Part of a small language model's weights: width 256, a variant of Muon for these matrices.
Each number is 50 + 10 x the weight over its row's rms, rounded and kept within 0 to 99. Layers, rows and columns count from 0. The size before them is the row's rms in percent of the matrix's.

# layer 7 MLP down (transposed), 1024x256, rms 0.0631, rows 801-826, columns 192-255
100:57 66 64 61 48 49 58 65 56 42 58 61 56 31 63 39 60 55 60 44 41 52 67 48 52 61 34 62 41 38 51 50 56 55 62 34 42 57 35 43 58 74 51 55 52 57 47 50 65 42 49 56 55 49 53 59 55 50 54 47 60 61 63 41
102:74 66 44 40 31 54 44 46 53 40 52 23 35 58 37 52 51 45 35 55 50 54 73 53 60 70 36 54 52 33 36 55 50 45 52 42 49 45 67 44 50 60 46 55 65 53 28 40 61 50 58 57 54 55 37 39 52 49 38 34 46 49 35 46
100:42 41 60 28 55 69 56 56 59 68 54 44 42 56 66 59 26 62 46 57 66 40 53 50 48 30 61 53 52 32 68 52 33 47 44 18 52 48 48 42 35 65 59 61 56 42 50 60 34 53 54 51 55 50 48 50 54 62 47 51 52 47 53 58
098:56 48 46 45 35 40 49 53 65 59 61 53 44 44 62 63 42 50 38 60 50 39 43 60 47 44 75 63 50 54 64 42 47 64 52 46 42 43 54 66 32 62 52 57 39 49 47 56 38 55 62 47 39 70 47 62 59 66 43 45 68 50 59 55
103:44 51 49 50 57 50 29 36 45 41 50 46 46 51 51 51 52 40 55 56 59 48 46 67 46 53 59 44 73 45 54 59 40 37 57 39 60 36 42 30 59 68 56 38 57 44 64 38 60 48 41 54 33 60 49 39 61 46 38 66 72 43 47 52
101:39 52 59 39 41 41 23 62 35 39 64 52 49 48 64 54 69 53 66 37 34 42 46 46 58 62 52 48 51 61 65 68 43 70 63 41 49 40 55 54 54 56 43 53 58 57 33 52 69 42 69 63 53 46 28 39 35 55 43 63 71 46 53 48
096:44 44 55 31 58 48 61 39 37 47 59 49 47 53 41 50 48 46 58 40 41 58 44 54 55 52 56 47 65 21 34 36 49 70 74 53 38 55 41 45 45 49 56 38 49 60 66 64 43 55 42 58 46 69 40 59 60 58 73 48 47 52 40 51
093:62 57 68 74 54 48 41 57 35 50 53 31 56 50 43 42 63 54 61 42 53 44 54 51 53 73 42 55 51 48 42 55 41 54 68 39 44 54 29 23 49 58 45 31 54 52 76 62 65 51 63 49 57 53 57 70 41 68 37 57 47 39 45 56
100:30 59 65 50 45 52 51 49 47 45 45 48 61 46 48 49 39 56 66 37 63 43 49 31 43 49 37 47 32 72 61 53 55 46 48 50 56 50 49 38 48 44 43 58 60 37 52 58 58 44 50 35 47 42 64 52 50 46 48 49 67 51 47 39
103:38 49 51 63 38 65 63 50 57 40 40 72 41 36 43 43 27 47 48 53 52 46 50 42 46 58 26 46 50 62 43 46 48 34 60 63 72 58 51 48 37 53 66 47 47 50 63 54 66 42 59 42 52 44 55 51 34 33 49 55 56 52 51 37
100:51 48 36 44 48 57 60 57 46 49 49 70 52 45 40 49 55 60 50 60 49 43 33 47 54 61 59 29 68 34 41 64 51 47 46 33 38 49 56 35 59 54 41 36 33 46 50 73 58 42 69 68 38 71 52 33 50 76 56 55 67 46 47 63
096:39 45 55 46 53 53 51 64 57 59 54 47 56 33 59 66 57 61 60 39 44 47 41 51 68 46 51 71 32 49 51 56 66 47 55 61 52 59 29 67 38 60 62 46 44 72 42 57 44 65 54 39 58 47 41 56 47 59 54 50 48 58 58 51
099:29 35 36 68 51 45 35 43 52 51 48 50 60 42 46 44 51 56 52 43 42 56 48 35 61 53 53 56 37 47 47 32 42 59 54 52 36 50 42 51 62 63 64 67 43 65 47 51 62 52 57 50 46 55 45 30 38 54 65 58 39 51 72 38
097:40 73 58 40 48 30 68 50 43 67 49 52 61 35 50 41 57 62 59 65 42 49 50 44 39 52 51 72 39 56 73 45 52 60 46 63 41 45 52 57 53 44 46 46 38 46 46 42 50 53 63 53 51 53 61 21 57 28 43 46 39 70 43 58
098:67 49 59 57 54 55 51 47 37 39 50 48 46 53 75 59 50 53 65 63 53 54 44 58 49 36 35 47 45 57 65 40 60 69 55 52 64 53 52 41 46 33 33 60 50 53 60 49 36 38 46 35 48 46 40 41 53 54 65 48 38 42 45 47
100:53 36 52 52 28 42 38 36 53 70 68 63 46 51 30 63 42 49 59 51 48 46 38 60 49 51 65 56 55 38 37 51 48 53 39 48 54 66 57 67 50 47 58 61 43 61 78 60 45 47 34 43 47 60 41 55 58 52 60 59 70 51 57 49
102:53 51 52 58 43 53 39 42 33 48 64 40 73 47 47 61 66 42 55 57 40 53 42 59 59 47 49 41 47 68 34 56 53 32 51 44 51 55 68 44 53 63 55 32 49 41 36 48 45 40 42 67 56 57 45 42 25 39 50 53 63 66 54 49
101:45 62 48 45 60 33 48 55 67 44 51 34 32 51 45 57 48 43 53 38 49 59 48 49 68 42 48 44 51 42 63 50 57 47 62 51 52 40 58 49 49 60 50 64 46 42 57 45 69 41 48 50 54 44 63 56 62 59 51 22 49 47 62 39
101:52 36 61 39 37 33 20 60 54 52 39 48 40 55 50 70 46 51 57 47 48 42 49 58 47 53 62 57 58 41 55 57 44 52 30 48 47 33 73 58 52 55 41 57 70 46 60 58 65 46 38 54 58 57 42 46 47 60 64 47 46 54 52 54
097:57 47 39 46 43 46 17 46 67 63 43 48 61 59 43 51 40 36 61 42 37 57 47 54 53 44 50 60 49 46 64 64 46 42 45 65 46 44 44 41 50 46 51 49 50 33 53 69 37 44 48 45 53 53 41 56 48 57 53 54 64 64 51 60
097:53 51 62 43 49 43 45 53 42 59 35 55 58 57 54 46 49 56 66 53 48 53 46 61 63 38 48 65 60 65 48 50 29 51 58 56 60 61 55 40 61 46 38 48 48 41 50 66 55 47 50 44 42 35 44 59 45 38 57 68 59 46 38 44
098:47 63 32 54 67 37 50 54 51 60 23 38 38 57 71 42 37 40 57 39 45 56 53 53 61 60 62 46 47 49 40 24 42 43 41 43 46 51 54 61 34 56 63 49 59 48 50 51 35 51 45 34 40 38 61 60 35 42 45 71 56 62 55 56
098:52 35 59 41 50 42 45 55 52 52 48 46 60 52 58 50 56 51 55 61 47 44 57 38 35 50 40 51 50 60 44 61 52 35 49 45 39 43 62 44 35 49 63 62 44 45 38 47 57 50 45 30 60 57 28 55 46 41 57 69 32 46 46 56
100:45 49 43 52 44 58 38 39 58 48 44 55 45 43 48 43 60 54 30 42 25 58 34 57 49 41 50 49 46 64 45 76 44 59 38 60 53 56 62 46 49 52 51 23 38 60 52 43 54 52 57 57 59 51 50 64 43 38 51 37 69 47 43 39
098:53 66 24 47 50 53 49 34 51 70 54 66 42 45 47 61 51 57 64 45 43 47 58 41 58 37 50 33 47 61 56 55 53 45 50 36 50 52 53 46 47 54 44 65 51 46 55 66 58 66 51 62 24 44 39 56 48 60 67 65 46 57 53 47
097:49 51 63 56 38 63 56 52 51 41 60 56 54 40 42 53 34 74 48 61 48 50 68 35 53 62 57 45 42 36 58 65 58 61 57 42 65 44 58 58 35 65 37 50 60 70 44 49 44 56 63 70 62 59 55 61 30 52 59 54 60 32 51 51
# layer 7 MLP up, 1024x256, rms 0.13, rows 802-826, columns 192-255
102:32 51 43 45 49 47 52 37 69 71 54 49 51 61 66 53 42 52 35 58 38 40 47 59 63 51 48 42 48 55 59 48 45 44 43 50 73 42 55 35 60 60 45 72 50 39 37 40 47 38 62 56 50 36 43 40 46 67 44 39 55 33 47 72
101:61 62 41 48 54 36 39 38 45 41 53 42 55 52 44 57 68 44 44 35 42 48 71 56 26 46 43 44 54 48 47 51 40 77 55 45 50 45 41 61 45 42 57 54 44 69 49 70 67 40 66 65 32 33 59 55 54 49 45 50 58 60 59 59
096:50 68 24 48 45 61 27 47 43 51 60 45 42 56 55 62 53 56 29 48 36 47 66 45 63 42 62 60 46 30 51 46 65 65 43 56 44 38 59 48 30 58 66 57 51 48 50 57 53 48 66 59 41 62 55 43 38 60 69 43 50 51 54 39
101:52 35 58 41 52 43 51 37 36 53 59 51 53 43 56 36 50 49 48 70 67 55 44 50 58 47 66 46 35 34 58 48 68 61 46 68 58 41 48 34 51 46 54 45 33 69 45 66 80 65 55 59 71 26 48 54 35 47 34 63 46 57 56 57
102:59 48 63 29 58 41 33 62 39 57 36 55 50 63 70 58 49 40 62 53 44 65 40 65 58 58 65 40 43 45 68 52 56 50 54 41 62 34 47 65 56 46 54 47 44 49 39 68 49 44 60 47 62 31 48 31 57 49 64 70 49 57 51 41
097:48 35 41 52 56 63 46 60 47 61 41 63 32 48 44 49 39 44 53 72 45 37 40 48 53 51 54 58 40 49 44 48 61 34 67 24 46 51 40 66 50 46 65 43 33 50 48 61 44 63 35 51 51 41 42 42 55 45 41 47 59 54 44 56
087:58 67 46 66 31 51 40 47 33 57 61 59 55 51 44 57 69 60 47 58 25 40 63 61 36 55 66 46 47 57 49 46 43 52 47 48 56 52 49 55 40 41 54 57 42 48 47 47 39 51 50 49 40 62 46 61 33 56 54 41 44 52 47 60
103:48 58 58 62 52 45 48 51 54 50 52 58 61 31 63 61 48 50 50 40 53 41 60 37 52 58 46 47 46 44 59 53 62 47 51 53 63 47 48 43 49 54 31 53 53 51 59 58 77 67 46 54 67 38 64 44 35 59 56 45 52 69 48 59
105:30 49 42 63 49 69 47 59 62 32 41 42 33 50 43 47 37 65 59 51 54 54 46 50 56 73 39 51 23 55 61 51 46 42 50 64 51 54 45 49 47 41 31 42 39 65 47 58 63 75 53 42 53 29 37 57 48 65 46 42 56 49 57 52
092:34 45 33 38 39 63 52 40 50 56 57 40 56 55 37 50 61 42 33 72 42 47 43 57 58 61 47 58 48 46 44 52 51 59 47 52 49 46 67 56 40 61 39 50 59 44 79 59 41 37 36 51 44 61 58 42 41 59 46 51 47 38 67 19
091:45 50 45 45 30 57 49 50 49 38 44 51 49 42 42 60 63 47 61 57 48 50 56 57 54 40 45 52 63 41 38 55 70 43 50 58 71 38 34 32 59 53 47 44 57 58 41 43 50 49 50 46 47 50 40 60 48 40 37 62 21 51 39 37
099:52 71 38 54 61 62 38 62 52 47 54 42 53 53 49 46 53 68 70 60 49 43 45 40 62 59 51 42 46 47 54 44 48 52 47 53 43 50 61 54 35 51 48 61 47 69 56 60 73 44 73 34 38 47 44 46 66 43 46 53 45 51 47 65
100:53 50 34 53 53 56 62 57 32 51 34 55 58 64 57 42 46 63 42 37 57 54 45 55 44 48 52 57 47 64 61 42 46 54 30 58 44 62 44 56 58 45 64 41 40 69 43 63 36 44 31 77 61 64 48 38 40 39 44 59 47 48 41 51
095:46 44 42 66 33 64 40 57 54 60 47 43 52 32 29 61 37 63 38 48 66 57 53 44 40 35 40 64 55 47 53 70 46 31 54 53 44 57 46 39 51 63 40 50 33 41 49 52 49 50 55 53 67 64 50 53 46 53 38 40 46 39 65 60
097:43 71 52 35 60 41 70 57 49 59 57 59 40 53 68 48 66 34 34 52 37 49 71 47 46 64 43 47 50 39 47 59 65 52 60 40 51 46 63 35 59 53 54 53 40 52 27 51 44 34 57 34 58 46 45 47 56 56 52 35 33 43 41 66
106:60 41 40 67 43 64 36 33 21 43 46 41 48 66 53 44 58 39 68 48 41 38 45 46 48 43 50 48 61 47 34 66 52 42 37 41 66 44 53 41 34 54 53 73 66 66 46 56 63 47 49 64 48 69 51 29 36 46 55 36 66 67 49 35
101:51 52 59 58 53 48 48 66 53 60 51 40 49 47 38 45 52 43 62 58 47 34 64 36 42 69 40 45 65 47 58 55 60 59 41 64 46 46 68 43 40 58 54 52 40 33 41 53 47 46 57 52 51 58 36 55 54 40 41 44 69 36 48 56
104:36 35 53 59 55 57 45 30 49 39 46 50 46 53 39 54 40 65 52 64 53 67 55 43 64 67 65 42 52 72 49 43 38 47 52 60 49 57 40 48 45 44 39 55 58 30 44 81 48 44 48 23 50 61 42 54 57 56 33 38 54 51 45 49
097:50 49 48 48 43 28 54 34 50 59 47 47 39 53 59 40 53 46 49 52 48 48 53 38 43 39 55 52 25 52 55 51 66 58 33 53 45 50 54 39 36 41 32 58 75 63 54 46 70 46 50 41 55 45 62 40 62 49 57 33 44 54 64 47
101:47 54 54 49 49 46 39 59 51 54 55 42 45 46 42 38 69 41 49 49 50 39 42 58 56 61 44 69 61 45 47 57 28 47 54 69 59 48 40 33 55 35 76 63 57 36 54 57 47 60 53 83 66 35 33 48 32 65 47 67 55 49 55 62
101:60 44 36 67 50 35 57 52 58 61 61 69 36 52 65 48 43 46 56 58 65 52 42 32 51 46 52 42 46 45 54 33 45 30 49 34 30 50 44 43 69 51 58 55 64 54 61 44 36 65 53 53 47 55 34 56 50 47 47 55 49 48 55 55
101:50 39 30 45 59 50 40 44 52 60 29 52 50 38 39 57 57 70 61 58 37 54 33 47 41 42 34 60 49 42 48 42 51 46 59 56 52 45 45 33 48 56 38 57 77 31 58 46 43 61 33 51 41 68 48 44 49 46 37 36 45 72 49 53
101:52 46 43 29 44 45 46 33 42 62 51 27 46 50 46 47 52 75 65 44 43 60 44 59 64 46 64 47 46 61 55 64 50 60 63 58 46 46 61 60 61 56 41 48 52 51 47 55 45 61 50 57 62 58 27 49 41 67 50 54 58 59 44 54
101:50 44 59 57 48 36 59 39 40 40 39 62 30 59 56 33 48 40 49 47 43 43 51 40 55 62 42 49 47 34 49 35 58 68 47 47 50 54 41 41 50 41 52 51 36 41 52 55 50 35 45 69 75 48 29 54 54 54 46 57 46 43 65 55
099:51 57 51 46 59 64 28 81 47 20 45 66 49 39 39 54 50 65 56 36 41 44 40 45 52 67 69 74 32 50 62 50 40 50 57 40 45 59 38 49 46 60 42 36 52 57 60 48 66 50 59 70 67 53 63 62 36 54 48 55 54 50 66 44